config.yaml
n_layer: 15
qk_norm: true
weight_decay: 0.0079
Each number is 128 + 24 x the weight over the matrix's rms, rounded and kept within 0 to 255. Layers, rows and columns count from 0.

# layer 10 attention value, 64x64, rms 0.447, rows 0-39, columns 0-31
[[115  99 128 135 153 117 118 123 124 132 113 156 107  78 166 100 102 113 130  77 111 138 162 151 133 141 152 159 103 138 109 157]
 [129 116 129 110 104 119 117 152 139 149 149 108 115 146 132 139 134 130 101 157 155 120 153 121 140 121 117 138 107 136 127 113]
 [144 147 110 130 103 116 111 137 131 146 112 129 113 165 134 118 149 140 105 126 132 150 147 136  87 111 144 141 148 139 116 100]
 [172 160  93 127 120 127 119 108 158 151 114  99 106 151 121 154 151 119 132 153 160 142 113 142 160  98  96  89 137 137 107 112]
 [156  66 146 146 147 125 120 132 147 121 103 133 107 149 132 145 106 125 143 151  83 139 179 107  69 117 137  53 145 116 140  94]
 [147 149 116 118 138 153 133 140 136 125  82 147  94 148 121 159 134 140 135 149 148 122 164  87 105 143 114 161 123 123 146 107]
 [141  93 123 128 181  91 115 144 131 140 133  92 138 123 168  83 147 136 103 123 107 127 115 118 115 142  95 131  98 104 152 141]
 [137 137 131 134 123 110 137 124 162 121  81 116 128 160 136 143  91 128 111 145  98 121 166 118 143 150 132 117 117 140 128 116]
 [128 144 129 101 122 172 123 113 160 136 139  98 135 138 118 133 119 124 131 119 123 148 118 124 117 158 126 128  96 104 120 122]
 [148 131 114 136 117 150 101  89 111 159 102 154 120 143 141 133  92  79 115 178 131 141 169 106 128 129 165 111 136 132 150 132]
 [144 111 100 119 140 115 100 130 126 105 132 102 112 123 120  94 119  95 121 114 111 118 137 110 123 138 101 141 123 146 100 120]
 [175 124 109 135 102 110 120 113 132 125 142 134 172 129 147 159  79 148 139 130  85 135 133  96 126 120  94 131 105 122 130 108]
 [136 152 129 155 141 156 126 102 127 133 125 126 144  99  81 108 124 135 144 125 114 151 164 140 139 129 117 128 119 123 129 108]
 [137 157  98 162 128 133 115 143 118 106 162 157 130 136 124 144 111 105 139 140 150 100 134 141 129 105 120 162 125 157 143 131]
 [126 117 121  91  92  92 121 167 148 103 155 144 163 117 115 130 165 125 152 110 110 134 136 153 129 101 121 142 161 127 112  96]
 [111 138 107 158 106 130 140 126 177 163 122 126 114 110 147 158 121 105 151 124 119 133 124  95 124 139 105  99 117 145 125 144]
 [134 120 148 108 126 150 157 159 151 150 159 148 135 118 154  94 120 154 119 118 127 123 151 149 132 161 118 138 162 124 148 148]
 [140 134  93 134 121 143 133 154 126 134 109 122 163 170 123 113 100 115 123 104 129 117 109 132 110 149 171 140 120 104 105 117]
 [119 115 175 101 163 128 112 165 122 132 131 135 135 142 105 141 122 127 113 139 105 167 150 104 128 147 110 111 123 134 117 142]
 [123  95 152 139 101 123 141 141 133 123 118 194 111 143 116 124 125 127 141 151  88 148 131  99 101 169 133 116  99 106 105 120]
 [106 112  84 148 119 217 135 119 134 114 100 127  87 147 131 145 129  94 139 167 129 124 149 110 147 144 145 140 126 117 125 101]
 [122 119 109 100 108 140 136 126 135  95 136 129 161  99 130 136 142 130 147 153  86 121 175 145 131 115 128 118 123 139 109 143]
 [119 119 110  89 110 130 145 129 130 151 102  78 119 118 115 150 135 126 155 152 123 132 118 132 121 151 112 137 139 113 144 139]
 [142  93 126 129 100 133  91 139 135 127 136 136 119 131 126 177 107 112 157 147 156 151 130 116 107 113 104 147 115 121 123 108]
 [112 159 131 135 122 118 149 154 119 138 143 103 116 106 116 155 114 143 120 156 117 160 121 139 129 120 119 134 163 116 147 128]
 [119 116  85 130 125 130 131 113 154 108 119 126 156 123 153 127 119 113 116 187 161 170 137  97 104  87 105 100 105 125 108  74]
 [160 103 116 127 129 163 136 134 122 127 132 105 110 109 124 126 161 112 117 124 106 127 141 120 123 139 128 114 124 124 155 116]
 [111 114 143 131 132 111 128 117 131 139 140  78 177 125  85  86 132 128 120  98 165 107 122 115 175 146 155 155 117 120 118 141]
 [115 124 124 106 172 135 173 107 111 155 164 132 117 148 102 106 130 132 123  83 134 145 109 137 159 131 124 140 148 117 103 134]
 [103 135 150 108 186  78 126 127  86 118 114  98 152 133 154  93 140 138 140 110 145 147 135 143 165 151 154 126 106 147 104 125]
 [100 106 142 122 166  93 153 137 113 134 142 112 120 135 119 141 144 159 154 104 125  93 110 132 114  99 152 102 112 102 128 125]
 [134 136 104 117  99  97 156 119 144 132 128 150 148 116 146 110 110 108 129 125 125 119  95 124 112 113 104 119 130 104 107 189]
 [107  94  87 142 125 141  85 150 115  74  85 166 136 105 128  97 107 146 156 120 153 130 114 136 124  88 120  91 129 126 125 147]
 [129 129 112 126 103 141 134 125  73 167 134 108  89 139 139 123 120 126 164 153 135 158 132 157 146 139  95 131 135 118 105 191]
 [137 126  75 125 195 139 127  75  99 136 194 166 112 116 126 109 146 108 143 124 165 181 144 127 144 137  99 127 117 116 120 112]
 [ 91 130 103 177  75 130 101  54  88 122 114 140 124  77 111  94 125 126 136  81 129 116 176 113  97 123 129 109  81 132 141  99]
 [129 123 138 111 136 116 136 171 125 131 124 123 114 100 141 133 184 149 140  86  93 167  91 156 113 118 125 155  88 131 101 100]
 [173  76 170 136 137 119 137 121 132 149 108 159 150 136 122 143 111 176 154 131  67 129 170 152 111  87  63  71 160 101  77 107]
 [142 133 141 128 127 108 120  88 124 144 104 136  94 109 115  81 159  58 147 147 154 106 155 142 132 112 168 126  88 159 134 151]
 [102 110  75 187 135 120 124 161 124 124 115 167 128 110 124 126  93 119  82 135  95 130 141 165 107 140 101 130 111 126 117 125]]